From a checkpoint of a small transformer trained on Wikipedia: 1 head of 64, capped logits.
Each number is 500 + 25 x the weight over its row's rms, rounded and kept within 0 to 999. Layers, rows and columns count from 0. Numbers have three digits each. The size before them is the row's rms in percent of the matrix's.

# up: layer 5 MLP up, 192x64, rms 0.0845, rows 19-85, columns 0-63
# down: layer 5 MLP down (transposed), 192x64, rms 0.0819, rows 19-85, columns 0-63
# gate: layer 5 MLP gate, 192x64, rms 0.0949, rows 20-85, columns 0-63
up19 095:518520462539502517489519481534492494530534497524544473469512520463474512507511492550454494492520508509545481507467494560474469531489507507464533506518476476453508485483510508490457480509498479
down19 092:535490501495493454481489507476486487535498548558530512476457515493478542525530476499512468539496492479522477488519514489506538468454498528493532514477454534478495490521494496512505493445495492
gate20 097:482492537502482502521493510496502510460512508501442467533552480506520429508467483530532522521506468476494504496489493489469512481488496505512506497479504542542494466524440483527478459520511513
up20 100:541530468490477487478495493500499520493521475480546546473490542526510497534536527433445490503511522486497520503503501506502485490502498503481474541494542496473513515495521497428491526519485478
down20 093:493470501489531514521515518484496480519492551532493518476519467477466495520497523496499513449473527525487507457483469459521497575524524499439486474530500506509495506512498530497467481488541508
gate21 086:542508532484513486521512499495538471457510484504496520527474521506509504481464509468514474486454457467481486464502478516523489500526497537477492503541508480474516461507488546515480529484544438
up21 089:491460485514527475496493493505513496531492459529493522501478432462477510502554526514481538497493523532510490501550533483503533509460509510496474523483489523519519489544542458484506512464476503
down21 088:539503536505505483499496537507537486472537511516489509537453594480511503509477487498494492471480530470513470465544455511501502503524463482498482472501493482469531502488484519486481526495512491
gate22 102:493490494456521537501497500506499507511530444501489476473502523474506531483483486513538491546498544531446515506519516514555514467507451502512511506507522529494517514506512490499481498462426514
up22 103:466485475533521502464511469499507512520509462488515474484491474480485527487538496504508464524511529501483494472513520515473473501495501417497477476533473499464496517530489525521520552510563494
down22 105:494493454491526525531535486509557504475478479513508488499488469447484496526521459514515476481544545522501492509463519472512479523484490470490495495481516503485529524501479533492443505526556500
gate23 113:484538486514534500537522514498527459477499446495486494499530520480526490506471522501505492485482488481498501524534530503469495518497490495484465524489464437539519453515544527529476539479490461
up23 103:537539519494462438545513523466524488512473462517510557523506530514545474531472496525487490496478490528520487543504490517445491498460513510486486488500487469505495480499515522493525487502500471
down23 105:502535518514457447515489517471530477502466491504454563466476522501536504526531511540513482541525479494511462533504517508473492474477468517475490479528487489523501474476505527504509499502457500
gate24 086:469471476477497493541474503495478560488538530521442507541486490486482475491545476540518518510505528538501517491521475511541471503472489513511488495511518521466527512510458515515517511525453495
up24 093:501512489555545469513528488509483507516504501457510505476463522514486502482518465491431506469506487477532529458478514518534496487505480496476517534522487487496514491535449460474453511478485502
down24 096:519530525480493507478541504528533506515516500477528456477469503550502488511479479451480514458507449465505477482499529537472533502507497491487524536503470501499493496502503563529450506493515511
gate25 101:489473520489526525454518543478551500548515472478529484524503460515474523475476499471452510470471510475515491508527506486529490502483535491543505470529513518547488487493501523517476514523470470
up25 101:542486494508496532481505511516506495488539451518494471473537491503462474446482530485477501487481498476529552532510457497499542508534511467489491499492499531480492511511464541540489474514471460
down25 101:498508475567523481492575490499515465477460477526497473500504501460485545561459480528477533482486492514486467504473500506478514517505499528499501489483535513519501518493533523476509467506512490
gate26 108:495488506476478493533520528507518469497529453464483518532495504491533514483510515513513522484457498519513495504512484504488548520578500481517440520433461467487513497510497493536499491495523489
up26 101:496486441550514507491496489508483516488538524516543448481519517508492470474514502457465507518543507491430529504502544497528441495493498463503525494517503517485511497536508499488488516478499502
down26 107:531467453499536515473510471491507487473513534514531470488491509499481505531482479452474485525525543477476498526536516481502456508492488462562523472535505501502496506524532517473517546489506477
gate27 105:551474523484555520502488493516509519512532479480507479498522463481493487517489445492525493529531451541478567508470480503462508537489504470499519506523543472505503486483520511521475481499511488
up27 105:509477533499526526483519522500566502543489442483526508485537490500501496500508504438527488514505478522477526500497450501482495482484495506459496502529512525510497528467502511543482434516510482
down27 098:484504544490463464496519476520492452469503530528486506473462493552537536519498549519534494475464508481507494531497486497513527421528492509491501463489494494499483527522484505524520478506496510
gate28 090:532508473489516508508500513525546479497514457537462534531500479493502439415484495502484516480523504494481500543513457488515488515508508482491493494497481501536527486490532536533498472499459496
up28 089:482514532502489498537516468550518513523485569481514441500505500493493483525523523451484490479493462479494505508539476534517547459478512509502492482522482518484514466530505493479473532473508474
down28 086:497495499511522527516487451475509492468522512504514520473494520524521495476470499512508522461480494521520495492522466487515454522497501475500515569536545485512475530513503446508433510466505533
gate29 101:490502448494538532513501532504509498545507463538488498497486503496450497537447532498462486457490519485467509490519475491536494546502493478519514485468543522508500491484501534472486478518455519
up29 104:496505520495513523550537520469507454556480500503533471512488480503495524470502479482520486530493504481457474484489529453522496497457546542557492490464499491461502522473506505486515505473494493
down29 108:525487487483519504513471534498527484512467475490527527479487530516496451524530495552449501476527501504522480467481501466506495522524512470536504454457494511506538489455515506490548491544487489
gate30 104:499444430515520518510485511503525506457500488492540456462463507518505493510513516503494488464470544511468517533500503499546524490540525503485484477495495531490520485507509521489444505524531522
up30 116:523517552532456489489442493501496495481534505461517485446452495534513511483509485504455518496507465473550503490498471482546508502522476491496494535525510511533497507520504491455475523520487501
down30 111:523514507543497455491527484565508539510495489483491489481479482526489499482473453518505482514518449496523465516494526502486478516529493476516476518519515526534495490525499472478551501493499427
gate31 082:482497507503491513472463462529548504445488517498504488542508487505505476502481528501483517536500464484494454477505533494535492517487486534527484507557480454518525531473526515512509463457491471
up31 087:501490476551480515488477514474462520509531496499487518498481468510500458459479434510488512514517516527473499478516490500503531499476464483459499528511540518433514515501484477517533509461474529
down31 092:527520527429489488544506532480493534509522496516499535502497492485475517483505469504459500449457526506459520513538500501503491514500483480496476492486523503505464519524449548495533495530520466
gate32 090:484485469508530490491492510509504525498512517459503456460464516481500473538476491495530542552523469500502514532510462520536468502455492455472496501478514535491509570517511518509513522490509493
up32 091:456520520501496480515531489517517526472461543459474474509476504461509474488467492479493558523504431480490480537478478500511480511479562495469502491520514502516499519532510541500513493515500502
down32 090:577492477540505472509485522481496488547484498522501529534502511525505494457518534510485497498501500499499482509477501474483510490467465505475475456477512521469465543516455486481543476547515497
gate33 104:508524494504526483492516487477532453478540489503444505507547529493482509491504521493498479492526515548525518489511502523522503505512499449514466484501474476498510489539497485482442445436504486
up33 101:503489468483503533483500541480495500501499506513481508503496480465523539512462426508437544515541552490520459479509480477533497478524479515499550480498507497499478510487508527527476491516504482
down33 104:518488488419483496523521457525506472505512508494533472515491530494506521517476499493480510536441496547518486519521491502487502474517489443515534479504507469512509504562498498506473462498526515
gate34 098:524504495462501497561458466555469511437493529499541521496495532492506497518490513480490515460507489486499526481527448482486505500492500503491485562475500495521559482508518481498517503509514479
up34 101:522483540484470506509461518434533493459464524534526531545520515515494523537497495510483499494505470503508495474548484467492518483476508523479521485483531474468522502513501462522542499513527468
down34 105:488508488484516508523518500493526463520461503525467543540478480497497473497532507527532536478496499567490477512478510486471514519482453495540525487494500526451466535516494508464482465490535492
gate35 101:497500491524504504479454517511489511464504533470506475484463501500469482464456522473491533529485501519491486514545502507527525519529485489514479553494533529480544508497446515492478539462488453
up35 101:518481491513461525499514467477496516466481509490516485552505519478459515471469489475517512565487495484480483529550501485546559497539481509510497509514525504456503495483494480510488552481476489
down35 099:508491491507555533495465518464481520518484514562489528518486474552528498502467507509522504509471456504523516512492497482468448549504496514521477473458504488469519495477495488482496554511499482
gate36 095:515482473462501522530502519522501485431527519531481503505488469466448504512482521499531518474505537503479476513503529500511520532458513506502484525515524464535513472532528486500451520501446496
up36 091:501486462498466544525513520508453497516507501549497476491486444458450488533493496505571501512529539506503459485479519462490476503486535498467485508519528521513489496519508508511469502526493519
down36 088:455480489499470495497485542518463565524501493480478478432529494502477492513506510507493499538477510473522501507520539460486506517461522487530481529514510499489510500506456465507480485511543548
gate37 113:541472511502503516526478517495521469475537480496489511521523499501482509476489523497510498483416491530439506526464555517511483530507510469511514475504510480524505450500525529473516489513500459
up37 096:465495486498523494487516464499497521498476539504497482498526499463480448523477464514467467513545516493535501507515513512475539461514480528478476548488511520463526531507474515558468515467481499
down37 099:508483498440533512492546520514521481473520504514513526517505495443494488478453481480473460481512509506523473504560478481487523491528486476502511501502547506491526480488507570487475513466494500
gate38 114:465521477485434495536521499511490498468499506483530537517495518444537544539517496471499488466503543484491487497518439501512509455515481491531472508506503515505518458517504518478491524515526518
up38 103:535516470500443533537512475503533475485546505530482502496501481486517549460463482529502518498472520508534484528532528548475486491505526493515514452494520504518463499470508507516508471476475476
down38 108:505485508520441541534538538484545497517504455506530495483498495447533461474532481479472523502502503519478497511509459484509481477483516507521483508510462539490474501495486524467504498501507561
gate39 098:462504534470530498466483508517529493465518515483496498476489523492567519562505509525477475506505522493508548521505490500491448515486464527517501462526504473515457511515489538496448488496502509
up39 098:483490467522511537475510506545458524479489504486500483448506505496517521477468500502497465539505515508485486513443485467484469543502530457504518546495476532522537491508486471480514526493536540
down39 105:491528516544457511528452484487496482554523476539497523521491509494494455466525439507490512458522523482513483494534493522515518519526510506439489507492514520475486491509506510487536515488462476
gate40 087:517478477480473488449479511508528528503469541509460497485484516467503464514510529459495498499502534504537529507488465487481508469486527523554515528479523479493529535486495480499473559478466479
up40 094:509500505493498529512507521479540481494524502475447459508483545498527542446461517474506499504478474484513487529494455507509530487473497526503497491524472561514519487488504499503555463462524484
down40 095:509527486509476486496453514452503495521515523484456534498505527520478497499444495517472522508471502489473526498539472499521548493543507496498497495461508537541473476498453472510520527457532513
gate41 111:525507502431474523510491503521457520490550513484490519486495485482471512489487466519540533485510533547519516473507521463470491540499525512508477512499528467545502501492476500499493494520476565
up41 101:522511490515494547513514507525468487475457503521531493457501467491483525506474518470491486543491506501494454500471519536519503500514501481497539524521531563452504486528523514474471509508485440
down41 104:481497489521471503529507489538501512517507482483488440482515476512483496494478537526479498554523537483494544496520476482489496477473495512535494514447483482495532505540519505545446453530494519
gate42 091:552525473502440474508478529525473499530533524500536498495493471496465493466547508500490526514504536478507519537487467495517517530518481523499485475489463504464521530503500543487466474493457496
up42 100:505477496520485517472478498490453495534515484460492459496487487536488447497565528461462516518531519523477477492532514520535538499509462507485514504487537524519505490510537503455480481486526504
down42 101:496476487553503548478505476496478512528512503488471497440475493536512520517489518509525485466486479525470499539520494550481481525492496481534507497538468510474448501475541507514519508450524492
gate43 099:495471499471496553475486464540493505521568534496476443508523463498485525478500557520473511471520489455501511508496484506473513495523484515515509527513499526515522499494510510472437519491503504
up43 111:542489478490477514523474450528517519493520499537485478486484469457496508466568471533494533520501519485511508506501493478452518525474447523525507514495500470510520549521507491473466509503492529
down43 105:476501513505500459480526514432464550527486523518492517511506524536479522497501492520490502515482492514501509464486496501542465502501498468470492474573472505503558503527493488460525499465506513
gate44 090:481511512530478508490524494451524523477473447502460521497495432482497504517466476508527521487471509470479528518502445465458506508507521498521524475502511505534558522475506510506484505523519518
up44 096:522470456489500495514483509536461515496530530504483491514496545512494484503513521502491545450528490514492473467531537497560481466489486509496461549528490477465479459533473518500510485493507528
down44 090:489500494473548506495492484498498498505493504486479511518512463454504488510503549515462499501460443506510506515503502547526508490472458507529440525464525513516517495539470516469523546520536475
gate45 111:511553534470490534525496502543525454496550492491538491491482486502497503499483481503494546468483510496500493537504494514538476485483470500522450494499474519482525487521533497474447496464494446
up45 102:494466501517503429463513496511520530448463486495474522525518518472540546511531544497468479471505484493514457508525510479496494495531528476493515494458507489525498523524479502518535531518473497
down45 103:493541519448497497488504507534536475533480497462492514504482473535503498504493523456506500415505517508505511545484500460525531506492515499516514518492474553491551501512517482504488476499488461
gate46 112:472486473508520502513509551506499444525502497463518509484504501500484495478483513514506498448456465514504562569464467533499513494486456533497515502496498463521506519505494515542477501481478490
up46 108:526522502456486523520464485510543529489492493507498472503501500453502472508465483471516526517508554522481459478529539497495547523538534484507456483486515513500533462506545515487488520517507468
down46 097:491524476489502521508496530500518448533505483486516478499505523442481526475489500508505541453456485486531537556518479523474513532525477507461521496480556473498501496492513543497479507489473488
gate47 113:521460508505520506510502475502530508484495479453452473504483480505529538470518494494459479492513514478501521504462466490482486530557475468496495514486471536539529526529506532484446495531529522
up47 106:516501522476458514539494495468516536535449488498483510521501489486493474491531478481538429492478499517515501514515475561512481474498506508491511453509539527472484447504521514482494523529485494
down47 105:521496452470494505503518514488535493449531510520453462490496460493538466532480509519526492513458522453497513505486513483468508470521502519526532490490503487507476516483512508468498534562544507
gate48 101:507506527496512507534522524472510480518539504512518436490486433554520516476547534467475481481501521468485499494477486498510482538458482509497525508518487445493490505500489456490489488488523513
up48 102:535461497484529497517494452507494512493515508559491516563480516506501525442530466533516484521480505478477513472474496518536492505512446493481495510496467523485511453530494513502456487516512497
down48 107:529509553542468466514553507486514483520479504483503472458499499470521479572469535467500539493485494505487468507494482497503487515516502500516506516471491484497449534510493480462552507491485499
gate49 095:465480483515481509512474512488467468463503490499491526494487499487476489463496553498548465491459499496467508481456477490542537536498453502495532537505488493505543484523525500534513531541484474
up49 086:515523485463543513511496477506534495513489477471488462497485528464524501500470467498481536511515542535523498554537485527512488462522537519520448532481546489511478512485489522472477493480479481
down49 095:438477436498484538510488550483522531507496492505468461509502520498458522468478525497536493499474468495489505520512479499523528509501484495519478517516515536495555457471513551515482502505508492
gate50 110:461525489483502507489488508556500519548502526497536465515533466462481482480515496528491517517477483473516479508510484526481503500461527508549501533479489496463523441505558535490506487467501503
up50 114:459496460487494493485484463510519524573493479496541512528531480474507473508515529494529559538486486492524478487498505500503515457508530464545502501485493464474510493523504482487535489480537475
down50 106:489477496511498492501472498524534519557477495487541512525514480480527489470504509501513521509537451440511513522518476507450497505506514505534472488506472512428481485502542508470538465506497503
gate51 103:494497506487479505544523519502454482548479491455519479485476510463507496490496508501560497508499485498466497512501544494512497559478522534511469506505506519536471503486480540458535499446533507
up51 103:506480514507520532504529508507514502496499501479504480531493546518465483476507563489494491526477472473488497498516549482500497523494514524479477497494444498533482516484445556525537459447485501
down51 097:509527524500485489497463481469461539465484510523519522514484499533502484542537524497466504518473483507530524464477523545482454482515494505474520532493476522476536534475491463536493508494447511
gate52 087:524518512496453482457494481523470505478526524482483494530480492490502525504515479538489482499492520528551535529550542511488482498481515468516446514487514523485472502524477520503492481514517426
up52 086:505465494534496483523536505493512485504545510511473484502508521529431457483533482496535549484510496524474463493512472470477476542519514519455489502526500524471521495482454476533481510512503517
down52 090:465546474515485531495473481473507482482494550486463505531574494499518495497529472506469522475531504502483485502466507505521499557519465487528519491475517511521483465483510508529526512470457491
gate53 093:493488484457455501520490463500471493538510548494504488524502544498475497547507487482497529494516470508463507514494596507501542496505479473524496521507465494472506498496492512519466493467523479
up53 097:498468463502479519530504477491579490471473457502492545494501463499559495499489519500497477509499525454479479502579483519529480504536500514474484502488506512501514477496506524497507465499497514
down53 096:490473521449515534488492507468508465477481488496537529526469504524486496514523474505528496489482525522451506502506487486431514483513480482546497509458561506487518488494510485495523533462528531
gate54 112:477509477458487555501488508527469506544535495494475473504533516465470508509489467517542496484498507529538528498509501531484520525536450464523497468463474472471506475498540536512501491491504522
up54 124:514523545498500482534511515510515470510486496488475492462531492488503465504476488470517512527469489550500472468495463506467541504509535529507471508524554489551492513492529496517511459448464516
down54 127:523501515495486489525478468498440478506465531495473466484504508495546442510471508495521527520495487515515506463493478497506538539492528516530524491517523471549492486481529489559490500475455508
gate55 091:525513473524512528458467535574496514506552532490513480518479491470483491493488506504481494530526507499504541524483507508488465494499500452491482549522522481476477470497466495472527472531472480
up55 105:495494474501493491482497482471525494510491546563490501453505459512493500492525543494514592509528493515494493478523486466492542529518485494442497529473494499500499484507464485506524471502513495
down55 100:509545503505496468545459529482495461522495513441515452515517549504512487478529518522455466542478520499484526497487475468493516487519517492546509487522463512518457503494527491523493482500486515
gate56 099:549464524508507512492524500486454467510456502458510545511491494498502508466511524515511529506463452434488501526470535473509461506516473509539527493482467512515499523510528507497530523492524489
up56 103:445508538506453475497512500517503510495500467522511434475481490534452507489494514482464511451495511529512535514483479521471487495516497463470519536520496529507497504520460489495489497511564498
down56 106:489469473475499510514481502493488541511550498490512524508478501507506498485481466455464494487530548531498506491507490512512544458523553509458466516509529499518471472438522497547478475503514500
gate57 099:506473503478516524511473524486464533512496523513510471497495455485508465530521449473518500505487486534498560512468481484503493482531519514529506504508480456485516469522478498482540463496456561
up57 098:511494461507499549520522499527523522480502502501562535482481487494548510437466500492513520547507508477506537531458479505527479477506487510469485534479501480514493475476462505475476488469493529
down57 101:538510504534460479481517503514490499474506495449553523493527481490495515468483541510533513527481442493478538510484519499511481557456503518506510478486530480497535457481467500517512507460490506
gate58 117:481515478445452515533495481499465487469487539523509504462530489515485501486479531497502449508506487519544546479474502508499532480519519484535517533471499508499568465523507478472512510510479499
up58 108:482523503495431505541537512466458515466452526521520527506528485515485516511500500480517502525480500545549531492455516456486499474493457511507528487461484480470523497511500481479506492493522513
down58 108:495493510459530481486525489503515473567461507486496534504529513550505489508511502496498499504491467513466515461482508530494446528451495523497519452512517479467487470522467529515495501551510519
gate59 095:469505530512510519486469452494493495495541468501497528487499514506487496507516565477449514481502472486461539488514509500469514520499488492485470573457507515517545521501485502497482541480513466
up59 100:528462489528474483507532531506478476491456511471494493535520520475521496456497475499504457482543508510480473485534505544513503474505477489530503484569481459480489484496518484539530491470478477
down59 097:499531488441520518492465464497533505509550484473525526474478481479458467525501500497521514517459501525535489508519480502485513499491503498516480549432518512487535512492476560491495518497495483
gate60 104:457536538508496508516463456514483534472529520486495486472497468459563509500496473520511499488504529534470514504485534505458504511531484489496478490470485524565518524509489535484475523501487522
up60 108:470519552519488531492509482506502492504491493494464473493484499475528505487548483536545533492483520495495483529474538495449509536478451521502492518492471509553462512471486476513470517527494545
down60 108:529518484491510473503520523468512514539513535550510506494471519541511521499483518453530486472473492506497486446538487432532492481479515508491513509518501514505483508456473509510534495435497498
gate61 095:474463463494499511452534436518495508500501529495497545493526507481507535520541514485513536475514494495492508495469497483514512480534507472501530474465532480458536504494494542508474514492488561
up61 095:495512516495533478538495515490517475566471531503510504507512519476508465482503461487466475499500510509499473527570524495520485519503534505469550468526455460474481511471532485498531496496518498
down61 094:506476482463469510496498472501514487468520532485490509460483499477522515538487520546506513500508463488493509485488506517474500528449522478517560494458554549535484494497520531490512477516449520
gate62 083:450518525506489553503507523489513499490528473449470511527503502492561459458474514499526500483476479505485525508486490503543471473527478482537503502493502521490486497500528485483514555518454466
up62 086:492460486515528527526496506521502508509467524535505496510524481431458513502500494446488478535506516474454504522543514505521532532521497508487497479494486442519529488525497527505464481452496505
down62 088:496477508485500536530544509485563477481486472518467522524481503460491474494483536476526508484496481542484503514484522518517506476563488475541492488505503516459490513510505498509496482537452446
gate63 104:508462516497511527541486498456528456508515467519507504498503493479537535527441540545537494477477514474499475550495502550504477537497510504518533451506485507488470493513496512520496489521489482
up63 104:517498493504503516502508479490523523508470503500525506494488482545500499472548487522508453528482473531468501481509491454472557479495485492544490504440518528438505511511484489518491455460530516
down63 100:498482539494518496532503486528455477480527481531544520515530518467510507512487511509521450467552525495491502534471491503502479469513487482507490501454522497495463479462462505476518566477482510
gate64 109:431503525491529503515475513538469508468507484448490520438483472481496477473485486493520515493510522551498514512468494501523524477523493470550517495518470523525506516534487486510452525491494491
up64 090:460516502492512502495457525523497498499480518489490484483451506525496519470507456501495536513468496520506481493486463498543564509505478475545547461516510501494472532501510461500430519497497510
down64 094:460506552536503465491472477496516529523490501521500510469459526531492529493515557493530513528517441521481524479519508460481507464503531488484512479499477490480483516512564489506474475507490492
gate65 105:444497496524549484472492510522510511483523467480513495492522530481517450496488529494510507546515558485473550514481492535488463490538485472505493472472504478523479538548494511496505481477474499
up65 090:475486506520497537473496536505513511456458483524463480490526503479530533522435496537512503535520530482489488509501438480497526538518502475491508470515517533477498487485525537535477501466504507
down65 095:471497481543486513505504487524500473508508470465485503522498532453503462435509472524497545516534519525501460518504504512509553550525502460478511496493483485469544490531490496473479499520491528
gate66 099:516507518476533495521458507556500509536548495473510440498498503503501530523526546462488471527476503480435473505544494483527520496480480474534472507478512512528509478482497497511509510509496531
up66 096:482483493493535477493468489464499542512541505531498514505527500509514437493474489529481472488500533463455487495532517453511446532498499513514478498476494488532497546489474519502508446489511526
down66 098:478467487547493496504530535481538454533492479513459506501489525493501522489489482510484524516525502501521501475474499489445464502513478500514532496569505513508467484551463547460490495493513511
gate67 098:540495470476545538509489503515506520511494470499495461538516528457520470485461501474514475513534561501540515532480491496517503486495517479511493461456499498509503469560529494458518499495506510
up67 103:540470483500490481480500517524521516527511440509490455514482490489522497487475535491545460480500525454529517575507521534519511463491525460489480511475511511489474481497497529504497528510493467
down67 098:529490539552467497494521447507496531485511457516512520496532485481498461487541500522491496482532513475510510535518499522504483462489508489476472485527516492450484560485488487462508514542523473
gate68 092:483503509501526482484558521556525465484505512495509498482461502520487568465489531517499507474475499475475524507507483493474457529507478524489540520546463480480497529491511481501446487511504484
up68 097:473509486488513464489492498492487531504450492465514540495474466500520505556528495523486447521505509506480475481509520481491512444507497507534508444498533535510527500484514488468535502554522472
down68 094:557505490493458503531507474509544518506506501536493451495473503513490485447467485503549530530500468515512509533481473499489457559510480463524487496507475503492507497463522530503494528484495472
gate69 115:532475503514500487503435533471491463483533488505525478523524457485509502494502490450519513478502543514521481551521517494521477538520471508536483514509524489487498470497520493485473541511512438
up69 093:518536473498465474497547506501466522551501531486543459468493530501505493525525496480511537503492456503510561493491487474502513482449504479496496448483476470484524506478510485495522490504518546
down69 092:523555487522494510486540478520507466519485544490524507490549505453468487479473505471491476459513509493506465470452498513528477477526499503487475528543483480509485505521532504555507479493528478
gate70 086:488484460518445450468500503485510498552518459518490540527485505481486473552511547489514490458493496518472523485473527539484468509476492511484519504523482531499519536526525492512511502482463490
up70 096:497524449504470470481505539514489475528475476482504489516462510467472514501477481525496494479495492530489503530533498510510500487478492453522480541473580520489509504533505497447534520494523465
down70 093:508515498527501465466495451510512508513532521489490533456524485516503528470556569509499509463500510510485520449476494503492485496483455492502504529531485538497494508524527509530468487477449504
gate71 094:488534518490503502474523510526503476501527488491543481477477486474489458499434567482498515461500493482480514538509506479508514543538494490525502530495520489509521532506537460466457479495502469
up71 092:524482530499516484514478513514534475479487485485507533453461503499535513503481519477444500499455514461529523591540497538498518482491517501488511506507503528533513492464480481511493479521493493
down71 092:471478514554510519471517501519529462482514481487520525498476530472498515513525493451499522471512479478518435505467500481467496500478515500482488474503504564503527497572502511509536511476498491
gate72 082:509456445483468515488515457461465462502532478527507508509486489511523494489461520518475499523516511500456488551511526519528493529496518493488522494508488481483538496466541516538510545508507454
up72 093:447540544531540487467513512504480491493518532496504512509567503488497514461498509484561531483485469493525460519481500495530494505487437506501485527521513486513480517493500505498491464451498514
down72 088:484520471511561495499506525506508544515479499511472506484527466477465441488483489502515526501504484509516485478516487515458480479524520460554503525486521494544474503564472508499493525489517462
gate73 108:513497525489458473491525483529502491531542514476511501462475466524472454531507550507519506523504509490505502467534521518514513504473451484558470500481490487482517471512494562474492476468511506
up73 100:513509455484521543524494529503490488492482446547524506518504503516495496470501495475485458472462495499494507512531490546498509500458515504473493526551556483504494471497539479512483458513481451
down73 098:528526494498495455520502513446504522475559519485526498457477478499507454515496526467519551520478511489532465472489483498506515520496489482545503501452501466482522487499525550478531508493489499
gate74 102:499484487515530517518467468492509559522496515525471486482472519495473501484451526509521498510462573512502502525500499471525527533550500462514489452483493526521493461456510511489509519522501504
up74 106:517508494486478491482458482481480482526499504490460483531488537497511503509511483457498583524524499478548466503533448489485535500488532492496465501496493502514521517511517515496548449511523527
down74 110:538510542549533480496547478477545508478501527485510531449489508522479482490472528525482476486462472467545508525484487497484471479491484512547466515518494500506497519467487501488522491468533473
gate75 086:501552506478470522508506519467495499513478544484512534531475486491500464469465473521511516493512519472493470502530481507507495508502488501526511452512507476488472480502562546449505559475532505
up75 096:454519523502512478549519453477505543453476512486501466548493565482477524472504521500497502519502470468501506554477524519506482521487528516485482504511533483487507517522498469509502501493469460
down75 098:511546511457482512549516495491489558513507508510502477496509506497494511469520505512469522515520477490483496512490490522466474498529476522457514507509563494512552507518519468478498439499446477
gate76 104:487514473501484494493513523516455434505539481437513517495505496483508486454478524508474500501528482527476487506481533502514468553473515478502501503528477478530518503489493561471532500507510543
up76 103:510497506483529521535442494466461535486509485520507510487517453503512484490511457502497520506493531508526499483547445494523491524478440506530499494496554481511483482511533476506487499458457495
down76 102:527501442452485503492532492538500464505546485491477497479475511439483473475434531499525501511518530526467508531476521523501488504490514515507487491523499492517525463520488547487499488527519517
gate77 088:461554517521506474517510448539475488511533547449504500471543538518518514482491464494504508490491495531517478491499502510494479510504463511524530487514496477478511507468501456507516502438512464
up77 094:493522457481490494513524508457433507514539520507485457523527484505491515494555521543550520490511493512490525469472477510472519471482473488476463526521472545492516512516491521486494516532485501
down77 091:515502478482487521471510529532514489488481531477519497472498534479492496538481496464482502521501493488493475452504524543572516509499528502504506519495495502498457497458493568494448527501470463
gate78 100:489446487483504557524491506506512491532521465499527448512510510501450505503484536512478526473482489487486469510527527513528537506468470502546502527520556478502510469485475544495488481474495507
up78 090:512506514531521459501500509500545517466488521494495565485522461475516474469491520497477475510517485548511556505489518514501511487532480516475486471457472528522513498524542501489450503521460511
down78 092:447481507511481535491499474492470499519464504543502482535467527538459490486478473472499503480481509531476442504562489542478539516504501513504537511537520492519469494495515493518515532484511503
gate79 117:520512496390510524512470495543492506492524494505494501475470503478516479524489496486509514491504538531503482522515488520497537473511508479542472502494505492527521456505538523466458525514481483
up79 106:484468502500492460507528503473481460484473473449530521524567493483487509528510510489479452489494476531518531493495529495530483504495495521467520553477497512472509532513514493512548472464474516
down79 099:522516500388491514524499512516504502516506507503477482497495476478511503524523491511505535518502509544489467506488478514464551479487505504527477462477496501561523464489519526474492501489499473
gate80 108:495519516476502524531494475580527507449498482507537480492476462481535492527511493499508480487460460513492504495499490495508568479515483508540491502515533472500539464525534497477471510502503504
up80 107:487543491486458504478501465504485511470502534516478501512496450512549485536511441507490514531514505547486487497487539467495515481519467485499497497541519479442501525527493490467475518541507522
down80 101:524517511518496479493523533492493544494500571510493519495505487510459523520461455546454523516536515509457502452513505478512475497476504441512520487518493525473511509536495508485464491478507500
gate81 096:496497493477489473510510492504493510512470501540434467486494461481486481514455511525563502508503505548501509497496479540512564535490530499526522507491508507471514452519498485481515499497508442
up81 102:495512505503550538456476465518540454480550516516473494498509503500483515504459487493512471492519502503523477506528493503492497486510539498512524537550489500456510474480465530502442516507488453
down81 100:482531468573499528496479527479514480508525513511554470512526508498465494492530505479488481538443482475543463487499537463512515499493475478500471478513517486489520469468510467523503500513504528
gate82 095:489516503508531466525495517534498488457484538497491484484506512510501505471493509515518491418528534513522501529540474522486486526526523462446464493488516491496509512508484542522465477496446485
up82 098:501542518518520499467530480485466531499498499521529492464517497501507530506514480530520445494533501479539519539477489469458525507504525500478494473488520482490463501432465498523469484549477496
down82 100:479493464504482480461476519466491524567515501506550469529531511477478509519504515497476499551490458492473497476498555485521540449476499513493504479494497545494521490503474470476497529496515505
gate83 100:484524467470536507524471507542500509449476484508482503532499501501510492498526451483507477444531513536507486466502463522553523533497512480495459504507535485483503489537507510482446520471505505
up83 110:490526504457560498500503467477493524474466468484484548502525537503540502522537514518538505552494490507495472476514468482489488534479512506510494495420522514492518518496481483522515491509529482
down83 119:505479514525504482519488503507529536479482468520494506556504529518491472513511486475471506479447509517498501487539462469520533495499499524503453500427510525517513472477505465525480507518552467
gate84 092:485475502508510521504485465457556513431501500454479511494502531481491493544502495519492485465529515502471515503522475484501502483505508483505486464465557512496496536537522509479542536517539481
up84 086:530546498487530486510508506490464522537488514504507493529494477489545487477527517519486490502494536460518517467484503536504509487476489479536469521495443508461544434472480538498475490523487482
down84 090:444516485475550502477486464501516544503466496465481507496516474497530508517536506532497478483529535480474539468517517515499520510502487467476520483497534505513502528523453514498474449514554490
gate85 116:479467502503510515497465538535493507510512466479465455456512475491446483483478499458539518501473513548494511461510497512515536561501485481522496553509524508500520486506519511511468494464492498
up85 106:477479475512502493476497496510494510538482472496528473469523514529469491474542446501554479554495522514516503443514473487494546542471517466509507528523501465521470503472513495520515478499525509
down85 110:509501495459511472490506489490498530495467473476516525509491509478538513518555467518512492542496558499483537506470480455458518521491502534506530476490471457493518520454489517491538500530496463